Part of a small language model's weights: 1 head of 64.
Each number is 50 + 15 x the weight over the matrix's rms, rounded and kept within 0 to 99. Layers, rows and columns count from 0.

# layer 4 MLP down (transposed), 192x64, rms 0.161, rows 156-191, columns 0-63
33 63 35 47 45 63 36 47 33 62 64 99 43 59 24 51 36 59 56 64 63 53 59 54 28 42 54 41 74 47 65 55 62 62 57 55 57 44 50 37 37 63 50 51 23 46 56 78 68 52 49 61 40 43 67 42 23 41 37 57 33 71 37 50
45 27 60 45 74 47 60 52 52 50 54 59 41 41 64 38 43 67 29 59 21 52 41 33 69 58 58 42 45 49 44 58 40 85 63 68 37 34 47 72 66 50 50 29 51 60 42 39 28 71 43 23 60 26 50 51 63 31 35 56 57 39 63 53
19 59 69 36 64 59 61 40 42 38 36 37 58 61 31 51 39 58 83 66 37 74 77 39 66 38 70 34 58 56 42 45 61 72 67 44 09 72 65 50 75 33 58 15 46 55 33 40 37 59 69 75 53 70 43 45 58 48 57 28 58 42 42 66
46 50 59 60 39 43 47 44 42 58 47 60 50 60 47 55 40 40 48 52 41 42 39 49 62 46 46 53 53 54 53 54 50 47 67 50 63 52 56 56 51 53 50 46 54 40 52 42 53 45 65 65 43 33 45 34 57 43 58 54 49 55 60 44
68 77 44 45 37 41 37 16 57 35 61 59 46 29 27 43 39 46 67 52 37 40 34 39 58 67 60 37 75 52 25 36 43 45 56 49 00 46 53 41 32 70 42 77 54 51 89 48 55 30 74 51 43 50 49 50 42 57 57 50 54 58 54 49
64 45 75 30 49 61 47 40 52 66 46 43 36 58 52 57 37 29 44 45 57 37 52 52 68 52 69 52 56 27 58 69 72 66 52 74 25 59 26 51 51 60 50 35 55 28 50 38 58 61 09 63 56 34 58 42 40 54 30 50 44 90 52 45
38 15 42 56 29 62 29 44 45 49 54 51 24 80 82 39 40 57 42 53 22 29 35 46 50 69 36 31 59 62 58 23 63 46 47 49 01 41 51 46 54 43 40 33 49 59 52 37 57 56 78 35 56 53 41 78 73 57 67 55 31 77 46 38
40 49 57 28 67 69 15 69 35 56 73 54 31 93 37 41 36 51 31 56 32 26 65 73 49 39 31 56 68 15 77 94 38 60 62 53 40 74 19 47 22 49 52 54 37 39 63 56 52 77 53 88 28 25 40 54 26 68 63 34 38 98 37 47
56 51 54 43 56 46 54 51 60 52 58 47 55 52 44 58 51 53 47 48 62 44 43 49 48 59 52 65 50 53 59 50 29 55 37 61 42 62 46 41 53 54 56 35 58 57 49 62 51 65 30 52 45 46 57 47 55 26 55 51 63 39 51 45
39 43 17 37 46 70 52 63 50 50 55 57 59 64 34 44 41 40 27 59 64 53 61 27 52 51 67 56 35 50 46 47 64 49 37 73 00 51 66 54 34 41 32 59 54 64 64 22 48 60 48 39 45 39 55 47 57 40 35 64 34 99 60 43
81 60 61 27 32 22 42 61 60 29 40 49 94 00 76 64 30 37 63 36 61 73 62 36 23 68 44 47 66 85 41 65 63 71 41 96 47 23 27 55 41 63 33 65 68 30 48 74 52 58 43 25 45 57 54 72 22 13 50 75 46 17 42 47
54 50 51 53 48 53 53 51 49 52 48 54 52 51 55 45 50 50 52 51 49 53 48 53 46 46 49 50 49 47 52 54 53 47 50 49 54 51 52 47 49 51 48 51 50 53 53 51 47 55 47 51 51 49 54 51 49 48 47 52 50 49 49 51
45 45 28 50 39 31 59 62 77 42 63 46 33 69 37 27 57 35 68 22 73 35 91 50 40 43 57 73 63 12 48 80 60 61 29 65 99 99 37 41 56 65 57 58 43 61 37 44 58 40 42 57 23 44 72 49 43 53 46 65 54 17 47 82
53 54 37 62 54 52 46 64 24 52 63 30 38 58 80 96 46 41 61 47 25 51 44 42 53 69 64 47 57 44 58 50 71 42 34 72 81 68 47 35 40 51 33 37 38 57 68 45 60 53 41 55 42 32 60 42 48 26 72 53 44 25 56 70
44 32 65 50 35 64 46 44 60 43 56 51 59 71 56 43 48 39 29 57 65 48 72 44 33 61 49 52 63 54 61 45 43 62 43 57 00 44 26 48 31 68 21 55 66 57 36 25 43 54 50 46 34 46 50 44 38 50 43 38 42 81 64 66
36 61 45 34 62 66 56 81 58 54 43 43 87 65 46 30 80 65 67 75 66 65 40 65 65 69 40 49 44 63 55 32 28 84 51 29 62 57 50 51 52 60 39 44 70 78 49 58 31 61 57 36 46 46 48 50 51 23 46 24 75 77 51 57
54 50 48 49 48 51 51 52 50 49 52 53 46 48 50 50 49 49 50 53 50 52 49 52 53 55 49 52 49 49 51 53 47 49 50 54 51 50 47 55 51 52 54 51 50 49 47 48 50 49 50 50 51 49 49 50 51 47 47 51 50 51 52 50
47 52 59 51 58 55 52 50 52 56 51 48 57 49 53 53 48 50 47 47 49 47 54 46 47 50 45 56 53 49 56 47 48 52 50 47 54 44 49 42 50 54 55 46 55 51 45 48 53 56 49 49 51 42 48 49 51 50 51 55 44 55 57 53
37 63 47 50 44 34 49 58 58 35 46 46 42 61 52 43 35 81 73 54 28 62 18 73 69 51 66 34 45 55 34 72 31 80 23 65 99 37 48 28 53 32 38 50 61 24 56 59 33 46 62 72 54 50 40 69 65 53 55 60 18 34 85 45
34 57 39 48 45 66 45 49 57 45 46 38 32 46 34 52 70 55 50 48 66 49 49 40 51 54 33 39 65 51 56 56 44 45 38 47 99 58 49 40 52 49 63 27 65 39 38 56 58 52 74 50 62 68 50 55 35 49 58 38 55 00 55 38
52 67 63 59 45 43 62 45 64 37 69 42 77 39 49 34 36 74 32 74 60 81 77 34 32 71 33 49 70 71 50 65 56 64 79 07 00 41 67 58 52 58 49 96 40 47 41 68 33 56 46 63 41 69 45 25 46 20 67 52 34 99 57 55
70 84 57 58 33 33 35 51 55 75 21 53 60 45 35 41 73 39 26 77 42 49 34 44 62 32 46 65 65 49 35 58 29 84 56 26 55 65 71 54 38 53 35 80 52 67 11 64 53 30 29 60 35 48 31 36 48 37 10 52 60 00 40 24
42 44 36 42 60 67 43 47 53 48 55 62 67 57 37 34 45 61 46 57 59 56 40 49 33 43 46 41 53 50 35 47 51 61 43 47 00 54 47 48 61 38 36 99 58 59 74 56 62 29 37 62 50 46 84 44 34 45 44 45 47 92 68 25
34 55 51 84 26 65 57 84 67 56 50 46 96 64 54 49 39 80 58 61 54 57 26 36 82 40 45 42 34 66 37 41 57 47 57 47 17 58 49 41 52 48 07 40 64 60 75 53 53 30 39 27 43 29 52 46 67 18 39 65 80 99 93 18
48 46 43 50 49 44 44 47 50 50 41 51 54 56 48 52 47 58 53 50 60 50 49 47 48 46 54 49 43 53 46 56 47 52 49 54 47 43 47 48 49 42 48 45 48 49 41 53 56 50 40 52 55 49 48 54 47 52 53 52 48 48 45 46
41 73 49 38 68 59 82 45 47 48 43 57 54 39 35 55 47 39 51 44 54 44 57 42 63 38 42 52 50 62 72 75 48 39 55 51 68 52 39 52 49 54 68 21 48 36 36 44 64 68 87 49 30 51 41 29 46 56 46 58 58 27 67 58
40 61 46 75 38 49 47 62 29 41 43 09 19 37 44 49 35 39 76 51 65 48 53 45 45 57 57 58 40 46 58 46 45 57 63 55 85 49 52 39 76 69 90 59 54 57 55 54 41 62 70 69 48 38 49 57 40 60 43 59 30 28 64 34
75 75 71 38 37 36 60 27 20 26 26 24 48 46 52 65 33 47 56 69 56 41 52 31 49 53 43 65 57 57 51 93 43 48 50 09 99 66 52 75 33 59 91 09 36 42 15 44 51 45 56 68 59 70 40 53 31 99 37 30 41 02 35 46
53 65 59 31 69 63 45 52 56 63 33 64 69 53 53 36 73 44 48 46 56 60 41 39 35 50 47 41 49 55 50 33 41 67 39 48 50 51 46 62 48 59 40 68 53 58 56 67 62 42 53 48 44 51 52 54 55 38 45 26 62 36 44 42
47 51 54 51 49 52 51 49 50 53 51 48 48 51 47 49 52 47 55 46 48 53 52 54 50 50 47 54 52 52 55 50 48 48 50 50 46 51 52 44 52 48 54 47 49 52 48 49 47 46 45 47 45 54 49 48 55 55 51 50 56 49 51 55
99 74 79 28 57 10 19 36 43 34 63 60 20 72 58 31 93 68 32 44 46 22 76 61 47 75 10 23 57 58 56 51 34 57 72 31 34 81 50 68 15 51 36 81 49 28 46 92 73 62 63 24 68 44 53 28 41 62 47 39 29 68 00 23
37 53 78 25 47 56 50 44 51 55 54 54 42 56 55 42 60 53 46 34 58 22 71 60 67 50 24 72 62 54 53 28 60 48 42 73 00 43 55 70 07 63 66 52 53 49 17 61 42 56 39 75 42 58 44 38 52 66 72 66 48 63 49 32
52 35 57 45 68 49 75 48 56 16 59 17 55 76 38 81 39 54 69 39 63 24 46 45 57 18 50 48 42 32 41 26 45 22 33 46 00 53 55 30 52 77 57 66 80 25 70 18 52 40 62 39 40 12 49 46 36 57 57 50 67 19 44 69
46 48 52 54 49 50 48 46 45 54 52 52 56 45 53 61 45 52 46 39 48 54 46 54 55 58 47 51 53 50 49 51 52 47 50 47 48 51 41 53 53 43 54 45 54 48 49 46 53 53 45 46 46 47 50 50 54 53 55 53 53 51 56 46
49 70 32 44 89 54 30 49 30 45 47 33 58 48 41 71 51 39 47 63 52 45 51 46 62 60 45 53 61 65 71 63 58 58 44 50 99 59 37 45 63 33 69 30 62 26 47 39 47 44 59 42 49 70 58 64 57 47 71 43 30 21 38 71
54 44 46 63 54 43 29 63 59 62 33 85 59 57 18 46 38 49 40 35 80 58 36 68 31 47 34 40 78 55 42 31 65 37 58 66 10 37 44 60 67 63 18 91 50 29 71 58 41 55 56 29 26 23 44 43 65 41 58 56 54 83 74 37
# layer 4 MLP gate, 192x64, rms 0.179, rows 157-191, columns 0-63
59 15 48 54 39 76 55 44 34 42 17 45 48 48 58 45 50 42 30 47 41 55 50 53 63 53 69 46 52 38 43 43 59 55 54 60 44 18 61 64 46 63 35 52 54 54 42 36 14 56 76 23 55 54 60 58 81 58 24 50 48 46 30 39
74 43 55 41 43 39 59 25 83 27 78 68 64 72 69 46 20 57 18 69 70 32 61 36 46 31 58 47 46 50 24 52 50 53 46 71 26 76 35 67 47 66 77 50 68 43 24 66 62 67 39 27 43 55 38 54 63 51 29 51 30 50 67 55
51 51 53 43 52 38 52 53 29 73 68 60 42 50 46 59 47 46 33 44 38 45 39 59 60 57 57 43 59 62 44 37 51 53 55 36 54 59 43 52 58 48 44 48 51 50 62 44 59 49 71 50 47 50 53 40 52 50 57 50 47 52 70 38
21 48 40 28 34 60 62 51 58 55 27 32 92 29 30 66 54 34 30 36 50 76 69 52 72 12 21 61 58 51 36 53 63 48 54 61 57 43 26 50 66 61 55 55 76 33 72 44 40 34 60 90 42 52 36 36 40 31 64 42 47 54 37 62
30 51 21 39 28 88 66 30 36 62 68 45 83 39 30 65 59 30 30 43 46 57 53 45 36 63 44 44 55 43 44 42 35 62 22 43 53 69 53 34 46 47 47 59 70 30 63 46 30 38 55 55 66 45 43 49 51 20 41 23 52 43 49 54
70 63 63 36 64 45 59 28 55 46 22 45 68 42 22 80 57 42 59 40 80 72 47 46 52 27 59 64 64 37 29 75 22 46 65 71 56 33 46 21 53 50 67 54 39 22 42 60 45 54 31 53 51 35 50 32 39 62 46 34 76 43 57 67
26 43 17 42 26 33 62 33 32 66 45 54 82 29 14 50 30 43 25 50 62 66 67 35 49 57 49 58 51 47 38 25 89 29 01 85 53 57 39 42 40 43 54 43 70 89 95 57 24 56 71 60 87 79 54 90 40 04 46 30 68 49 54 39
48 53 45 48 55 60 27 34 27 37 47 49 56 45 44 76 54 44 42 31 55 59 48 67 59 52 33 40 60 52 34 50 50 54 72 42 49 43 51 55 41 44 56 54 55 44 46 39 51 48 66 43 47 49 53 47 54 52 56 43 52 52 48 48
43 43 48 44 48 80 64 73 37 56 66 53 47 60 39 51 32 20 32 46 45 58 56 54 28 47 44 64 35 34 41 50 60 06 41 68 57 35 70 48 40 57 29 87 48 55 45 22 61 53 57 26 57 26 66 43 55 61 42 70 56 99 47 38
72 39 60 41 46 32 69 46 54 30 51 84 99 35 66 61 32 52 57 56 84 62 42 27 27 41 47 48 45 45 29 61 78 81 22 99 49 36 42 21 39 53 30 57 62 10 56 63 75 48 48 42 44 45 31 70 61 32 37 59 58 34 20 58
50 50 49 51 49 50 54 49 49 50 54 48 50 50 49 49 52 47 49 48 49 49 48 48 49 46 48 47 53 51 48 47 54 54 53 45 51 50 52 42 52 45 51 52 54 49 52 49 52 50 57 51 46 49 48 46 51 53 48 50 55 51 49 48
58 24 44 55 28 53 60 43 59 56 47 37 24 85 35 19 41 57 50 35 82 58 46 38 46 01 44 53 48 11 49 63 49 60 36 46 58 93 53 25 48 60 60 54 34 48 64 29 56 49 23 64 26 39 41 35 31 45 35 83 43 49 58 77
42 40 44 64 66 73 40 72 33 53 59 60 45 53 41 69 46 33 36 34 58 53 56 52 54 37 56 16 49 46 75 46 42 67 41 31 56 62 69 33 30 24 51 47 88 54 42 64 33 46 26 74 57 44 39 53 59 40 65 35 71 53 44 55
38 48 29 67 46 60 52 16 28 49 50 49 58 55 42 36 60 36 29 30 49 70 43 40 23 41 45 44 56 42 55 56 67 49 57 36 35 58 47 76 43 83 26 40 64 84 53 38 35 23 53 62 43 60 49 32 18 42 44 66 36 58 48 82
52 30 57 54 38 53 58 28 41 75 63 41 68 58 31 47 65 44 34 42 43 61 21 50 64 33 70 33 37 43 58 29 26 25 66 24 72 50 39 37 37 49 48 37 51 61 64 76 39 40 44 75 58 36 51 31 35 66 62 62 20 55 60 43
48 52 51 50 49 48 45 50 50 47 43 55 49 51 52 52 49 50 48 47 46 50 52 51 49 53 48 50 48 51 52 50 52 50 51 46 49 49 48 52 48 49 49 52 50 50 49 48 52 51 50 51 47 52 52 53 49 54 51 47 51 48 52 48
49 49 47 54 54 52 49 51 57 57 48 52 49 53 54 55 52 47 43 47 56 43 41 51 52 50 53 53 49 56 56 51 44 59 48 47 49 56 62 53 53 40 53 47 54 60 48 52 53 52 45 46 46 50 49 56 51 47 53 53 43 52 56 53
21 25 35 37 40 50 52 61 58 51 54 39 82 67 66 45 45 71 69 30 75 57 36 22 73 62 67 52 59 80 41 14 64 49 48 99 54 42 68 49 48 63 19 48 52 42 98 64 43 87 70 59 44 50 50 30 74 30 41 74 45 66 46 10
49 74 70 34 43 62 49 77 26 62 92 62 79 57 76 55 40 34 57 67 44 62 61 65 78 79 57 68 40 69 11 45 40 61 75 50 49 66 65 61 36 35 27 64 49 87 55 76 24 50 33 44 41 39 65 50 47 36 19 32 36 48 54 70
27 30 30 69 99 55 81 65 61 75 69 27 84 11 82 55 62 55 27 59 57 96 73 29 49 39 20 56 41 65 62 59 66 34 68 30 50 53 08 03 56 56 78 94 49 43 50 47 03 21 71 80 06 15 40 50 27 55 73 44 80 99 60 78
39 67 43 29 23 53 27 44 48 43 33 19 45 51 29 79 61 35 53 43 87 81 27 62 56 46 53 48 26 02 50 61 31 03 34 55 71 62 15 50 63 52 34 45 52 68 58 68 69 61 54 56 62 36 59 57 53 50 64 34 20 53 79 97
56 62 46 63 45 61 37 83 50 68 44 70 71 53 55 58 53 42 52 69 46 56 44 34 28 69 51 65 36 70 42 24 62 41 39 67 32 37 64 42 44 49 56 31 24 46 67 28 23 65 35 50 41 46 42 33 39 24 73 47 42 45 54 73
58 35 39 46 63 39 66 37 37 55 81 77 35 32 50 78 56 35 71 40 41 66 56 62 07 93 52 40 44 29 13 42 59 65 48 63 11 17 67 47 63 50 45 75 52 25 45 31 85 63 47 34 28 60 68 33 60 63 43 43 42 52 30 55
48 44 51 49 52 52 44 39 39 48 53 46 44 49 48 53 43 48 45 49 52 47 54 52 53 56 53 51 45 52 48 54 54 43 41 48 48 45 42 55 41 53 51 51 47 49 48 46 47 49 48 55 52 52 50 47 53 52 52 54 45 48 51 46
52 39 48 61 40 63 37 49 56 65 35 59 50 47 71 51 52 67 55 52 60 64 78 43 31 76 46 32 41 38 41 37 57 42 60 24 34 26 59 43 52 70 25 57 55 62 69 45 29 67 45 45 68 59 46 80 38 49 47 46 43 50 59 42
29 54 31 53 39 56 77 55 37 58 73 53 59 62 36 56 54 37 78 40 36 35 34 40 56 48 49 42 26 26 52 28 84 44 49 49 61 52 63 43 40 53 53 54 52 62 93 40 47 48 52 57 41 47 60 12 44 50 63 56 63 42 56 71
22 40 58 62 40 39 15 50 83 59 77 38 46 44 58 47 67 65 73 54 48 66 61 82 53 64 47 64 59 52 46 14 59 50 57 62 29 41 37 28 45 58 04 69 66 48 80 32 67 62 48 53 33 02 42 41 72 33 68 88 68 77 75 72
48 35 43 59 32 31 49 47 50 41 62 55 34 63 53 67 48 51 37 54 46 55 40 59 61 41 59 40 31 42 57 67 60 47 43 45 47 45 34 53 57 17 53 48 36 40 50 47 47 51 49 83 47 49 36 43 48 73 63 75 27 56 47 48
49 48 49 48 46 47 46 53 48 49 46 51 49 50 50 46 51 48 47 57 51 53 60 52 47 44 52 49 45 44 59 51 52 49 54 59 50 49 51 54 48 49 51 49 47 40 52 50 56 49 47 50 55 51 49 43 46 54 53 51 49 49 51 46
45 31 61 30 66 14 51 39 60 18 44 69 36 49 13 53 48 81 69 31 27 07 61 28 26 48 15 17 47 65 50 44 41 59 48 30 42 56 71 68 18 39 48 82 68 18 67 76 52 60 50 23 20 32 54 49 34 50 63 25 34 82 51 24
31 37 69 35 46 58 62 33 67 55 49 64 63 39 43 46 49 99 68 37 38 07 55 00 46 33 67 57 25 81 04 39 52 36 57 60 44 28 74 74 10 59 33 54 57 47 45 29 58 70 62 69 55 71 48 46 47 72 48 78 30 77 77 55
34 71 63 72 58 22 36 04 81 89 34 76 79 51 39 17 55 25 06 60 69 50 66 63 10 80 35 29 19 55 67 54 87 36 36 37 54 52 37 25 41 61 58 64 20 55 25 64 39 44 27 91 65 45 43 57 00 48 86 30 42 62 44 34
47 48 46 48 58 47 47 60 53 56 46 46 48 52 46 52 51 47 47 55 46 43 52 54 60 57 44 54 51 55 51 48 46 56 49 47 49 53 48 54 50 49 48 46 50 55 40 48 53 45 44 54 48 49 52 45 58 51 56 51 48 54 58 58
55 66 43 41 81 63 47 73 48 30 50 43 35 69 36 61 27 36 74 65 40 42 39 48 62 91 65 23 75 78 53 75 39 35 32 79 32 53 55 50 44 49 58 37 63 31 50 47 69 49 48 30 23 55 68 78 60 42 76 40 08 63 68 54
21 19 08 94 33 61 42 37 53 60 42 60 57 53 45 53 15 62 66 59 54 65 79 63 42 37 60 44 66 78 33 54 45 34 47 43 53 00 46 45 44 57 43 79 64 52 49 47 33 42 57 49 30 52 37 44 80 30 61 45 58 70 59 40
# layer 4 MLP up, 192x64, rms 0.17, rows 157-191, columns 0-63
52 58 55 60 57 56 33 53 48 42 70 81 55 48 65 59 51 52 35 46 41 50 50 73 60 62 16 10 73 61 35 62 52 41 50 41 47 47 47 39 18 49 47 62 64 59 58 55 53 67 55 50 49 39 44 80 42 63 58 72 43 46 55 69
22 49 51 55 91 93 49 38 18 53 22 47 64 72 50 67 36 48 38 32 24 72 36 55 48 51 54 01 45 49 39 50 53 84 61 75 64 71 57 52 51 54 64 31 59 93 56 47 44 68 55 52 58 47 63 18 25 62 58 49 40 58 60 46
56 56 52 46 45 50 42 48 49 51 61 52 59 53 44 65 48 51 49 47 49 52 66 59 45 36 58 48 47 63 40 35 51 41 61 51 51 54 45 31 48 62 51 57 36 65 56 62 47 58 46 33 52 59 59 63 40 52 47 49 41 53 53 56
47 18 43 76 68 47 41 53 34 53 47 58 27 80 74 45 46 49 53 42 50 40 64 40 22 64 71 39 07 46 62 91 37 58 66 27 59 61 73 44 33 33 41 36 42 52 45 46 62 57 27 23 51 45 56 66 61 56 27 62 48 52 78 38
31 48 45 73 65 48 50 54 55 68 43 48 53 49 44 35 50 55 64 52 66 66 27 49 40 57 43 71 29 79 54 34 14 23 54 72 57 24 46 35 76 37 39 57 37 77 47 70 42 47 82 40 44 60 52 54 46 60 62 47 70 50 28 47
44 66 25 82 49 56 43 77 45 75 32 22 45 49 54 15 25 53 49 57 45 37 57 62 52 50 45 55 22 44 71 40 60 75 38 38 79 65 47 45 40 52 39 39 50 71 63 58 51 49 42 55 38 55 50 57 43 24 23 69 43 44 74 51
55 56 80 49 71 61 54 41 37 81 05 39 72 19 64 83 56 21 67 39 63 90 25 54 56 72 79 48 64 94 42 38 35 57 42 84 68 56 71 30 66 42 23 58 62 38 08 53 53 10 51 63 59 40 42 39 62 45 40 49 79 33 56 54
54 60 44 49 52 55 42 53 38 30 42 41 38 38 62 73 62 43 42 53 46 50 53 60 61 54 38 52 42 47 41 60 44 73 49 24 49 56 37 51 39 47 56 49 46 55 48 43 44 45 50 58 53 49 62 30 67 46 44 39 58 51 57 64
39 62 48 74 56 03 29 13 45 43 46 44 42 33 71 38 68 61 55 50 34 48 62 62 72 51 53 30 76 52 45 44 21 69 62 14 15 57 40 65 81 56 67 40 53 64 38 79 39 15 36 61 38 69 57 41 37 34 72 40 54 14 69 88
69 53 59 02 57 40 58 89 51 59 67 72 50 93 57 45 61 73 55 55 76 14 52 19 46 46 53 37 27 40 41 75 83 24 54 58 28 50 59 61 56 80 30 50 43 48 18 38 90 70 14 25 31 57 43 36 56 50 18 58 10 61 61 41
55 55 56 46 48 52 48 53 50 48 53 50 52 49 52 47 51 51 52 50 49 51 44 50 48 55 54 48 55 55 48 49 45 49 47 52 50 52 42 54 47 52 45 48 49 43 50 50 50 50 53 51 52 47 50 56 49 49 49 48 51 51 56 47
49 49 59 40 35 70 63 25 41 36 45 67 27 56 47 40 44 76 79 60 22 39 33 42 54 42 61 25 67 63 77 42 47 31 38 69 39 35 64 61 74 88 67 39 52 48 68 31 65 60 37 68 12 53 32 91 14 56 24 39 25 62 45 36
26 63 68 39 65 56 39 35 40 51 39 71 56 37 30 25 52 46 57 52 34 38 47 82 47 34 39 38 41 71 58 48 39 74 60 24 44 39 53 68 47 29 70 46 59 49 35 45 47 45 41 59 60 44 48 62 36 83 62 43 60 68 72 53
45 61 47 51 51 50 38 74 53 66 67 47 44 41 47 61 47 56 77 58 46 20 42 74 83 37 82 63 54 72 29 37 20 50 55 67 48 42 64 27 66 15 72 67 46 31 60 58 60 75 41 37 62 39 49 55 72 34 55 30 55 49 51 14
59 63 50 75 33 26 73 37 66 20 49 64 38 43 44 60 28 32 18 29 56 23 59 38 23 45 44 53 49 43 50 59 78 34 44 58 47 57 43 51 48 32 69 49 11 36 46 42 70 45 69 68 56 55 39 36 66 66 43 78 24 43 23 48
49 47 53 49 48 53 51 47 52 50 48 48 47 50 50 49 50 50 51 52 51 50 47 49 49 46 49 52 48 50 54 51 50 48 56 44 49 48 50 51 51 46 50 51 50 50 49 47 52 49 47 53 52 49 50 52 48 51 47 50 50 48 48 54
48 49 61 51 47 55 50 43 52 46 50 48 46 46 45 54 47 47 51 53 43 50 52 49 54 50 60 48 46 50 54 48 43 50 56 63 52 48 44 56 47 48 52 47 56 55 44 48 54 56 47 52 46 48 49 34 40 54 46 47 44 53 52 48
42 37 39 34 32 56 45 51 47 76 84 28 41 67 91 88 60 79 70 28 76 38 48 37 52 84 79 39 62 61 66 41 53 63 88 80 50 48 80 73 48 57 40 45 58 44 48 73 94 76 60 52 32 58 68 17 44 53 70 68 60 58 18 03
50 77 69 26 46 62 46 75 19 64 79 64 76 64 92 63 38 41 58 66 39 63 62 59 69 85 68 68 36 69 11 54 47 61 74 41 46 66 72 60 38 40 31 65 38 83 55 76 29 47 28 43 43 30 63 52 50 51 17 38 25 48 59 70
49 76 73 22 00 41 18 11 34 47 35 55 27 76 21 44 51 39 73 57 48 00 36 59 41 74 64 47 68 56 23 37 22 59 50 84 25 49 91 99 37 57 31 25 30 60 47 24 88 79 39 17 72 60 70 40 63 58 53 50 06 12 54 28
37 20 70 48 50 52 62 56 41 38 70 34 41 52 47 74 46 46 47 16 67 37 83 61 82 66 43 47 34 57 62 57 50 10 26 35 46 55 39 27 63 44 48 44 45 35 44 53 49 81 45 58 76 44 80 38 54 70 92 57 39 83 67 88
44 33 53 44 52 36 67 15 44 26 66 23 34 48 39 41 42 48 52 26 54 39 55 61 73 26 49 36 68 36 53 79 33 63 66 36 71 61 39 58 53 55 54 74 75 48 34 68 74 37 66 63 66 58 56 70 64 75 22 44 63 56 50 31
34 60 71 62 49 58 27 65 58 70 21 32 70 68 70 35 55 66 44 59 48 56 50 56 99 35 51 41 53 74 69 50 50 37 40 44 31 73 44 43 58 27 19 28 54 77 74 68 32 27 29 64 50 10 50 64 61 21 48 50 78 52 71 28
56 48 56 48 56 50 43 44 46 38 50 54 49 49 53 47 53 49 49 49 48 52 52 49 53 48 51 52 59 53 45 51 54 56 46 50 47 43 54 58 45 46 55 49 48 46 60 49 48 49 56 43 50 48 43 49 40 49 49 50 51 52 47 47
43 44 41 36 58 73 65 36 49 57 68 57 52 62 42 56 26 49 69 48 50 70 79 55 53 40 50 38 47 29 42 51 57 39 49 47 63 31 58 29 63 77 37 42 43 38 59 45 42 68 70 49 64 64 41 56 30 30 36 60 46 46 70 48
40 56 61 44 70 44 56 17 84 43 52 49 59 57 42 41 69 62 45 38 35 39 56 62 49 46 21 48 39 57 47 56 90 26 39 41 44 54 38 45 31 64 43 53 33 33 62 51 40 45 14 32 40 48 50 33 33 60 83 49 53 51 24 81
18 44 64 33 40 20 00 39 96 46 70 38 37 34 47 73 65 70 92 47 61 56 60 84 38 53 40 84 56 54 61 33 45 42 50 50 99 31 29 44 28 65 25 56 45 32 60 27 72 72 57 47 40 27 22 67 67 40 70 92 54 70 82 81
62 71 54 47 62 45 73 67 43 78 46 60 53 58 37 61 54 41 35 46 37 46 47 58 35 44 59 46 56 47 67 36 51 51 48 52 61 62 38 61 54 51 45 40 54 62 58 72 48 39 51 47 49 37 54 31 45 45 49 55 38 52 35 43
49 51 50 48 52 54 48 58 49 48 45 54 48 52 53 51 49 50 54 54 51 50 58 53 47 44 48 49 53 48 50 50 45 47 47 53 51 53 49 49 52 47 50 50 42 47 54 46 51 48 48 55 51 51 51 51 52 53 50 50 46 51 53 55
67 63 66 48 43 36 33 06 52 37 29 35 16 68 78 42 27 33 24 46 42 46 41 33 19 73 23 73 42 43 61 59 47 03 59 38 32 23 41 51 60 73 62 55 05 48 27 62 71 53 56 00 34 31 55 58 47 99 36 66 25 52 10 16
45 57 00 62 87 81 50 30 35 48 56 72 71 70 50 51 50 32 26 39 79 75 20 75 53 79 11 49 37 43 55 33 26 45 33 65 41 75 49 46 74 45 99 58 19 55 65 65 52 41 64 47 46 42 64 45 88 62 46 78 49 50 32 42
31 10 17 80 25 49 49 60 22 30 69 25 38 41 69 84 61 50 68 44 65 64 12 53 76 42 35 97 44 72 48 53 61 53 60 67 61 56 59 48 59 00 41 54 60 54 59 52 31 27 66 74 55 52 36 61 86 48 20 57 91 47 66 39
47 54 57 54 44 50 57 58 48 50 51 53 49 43 36 58 48 54 54 55 48 46 53 54 59 48 56 45 56 44 52 54 46 47 55 57 50 48 54 47 47 53 55 51 52 44 49 49 51 51 44 51 49 46 47 54 45 53 50 46 46 52 43 53
61 82 37 48 85 69 44 61 44 30 51 51 44 70 40 78 32 34 59 65 49 37 48 51 61 86 53 25 79 74 47 76 38 48 32 77 55 55 57 53 42 47 58 35 62 29 39 51 70 46 56 33 33 64 64 84 54 45 74 50 08 62 59 63
47 62 66 07 52 60 89 57 31 61 62 44 77 54 80 44 60 19 25 31 26 80 49 10 47 45 24 52 43 57 40 57 37 53 46 38 46 75 48 25 51 11 65 24 54 58 56 48 69 56 41 49 63 38 73 45 43 44 45 37 29 43 42 46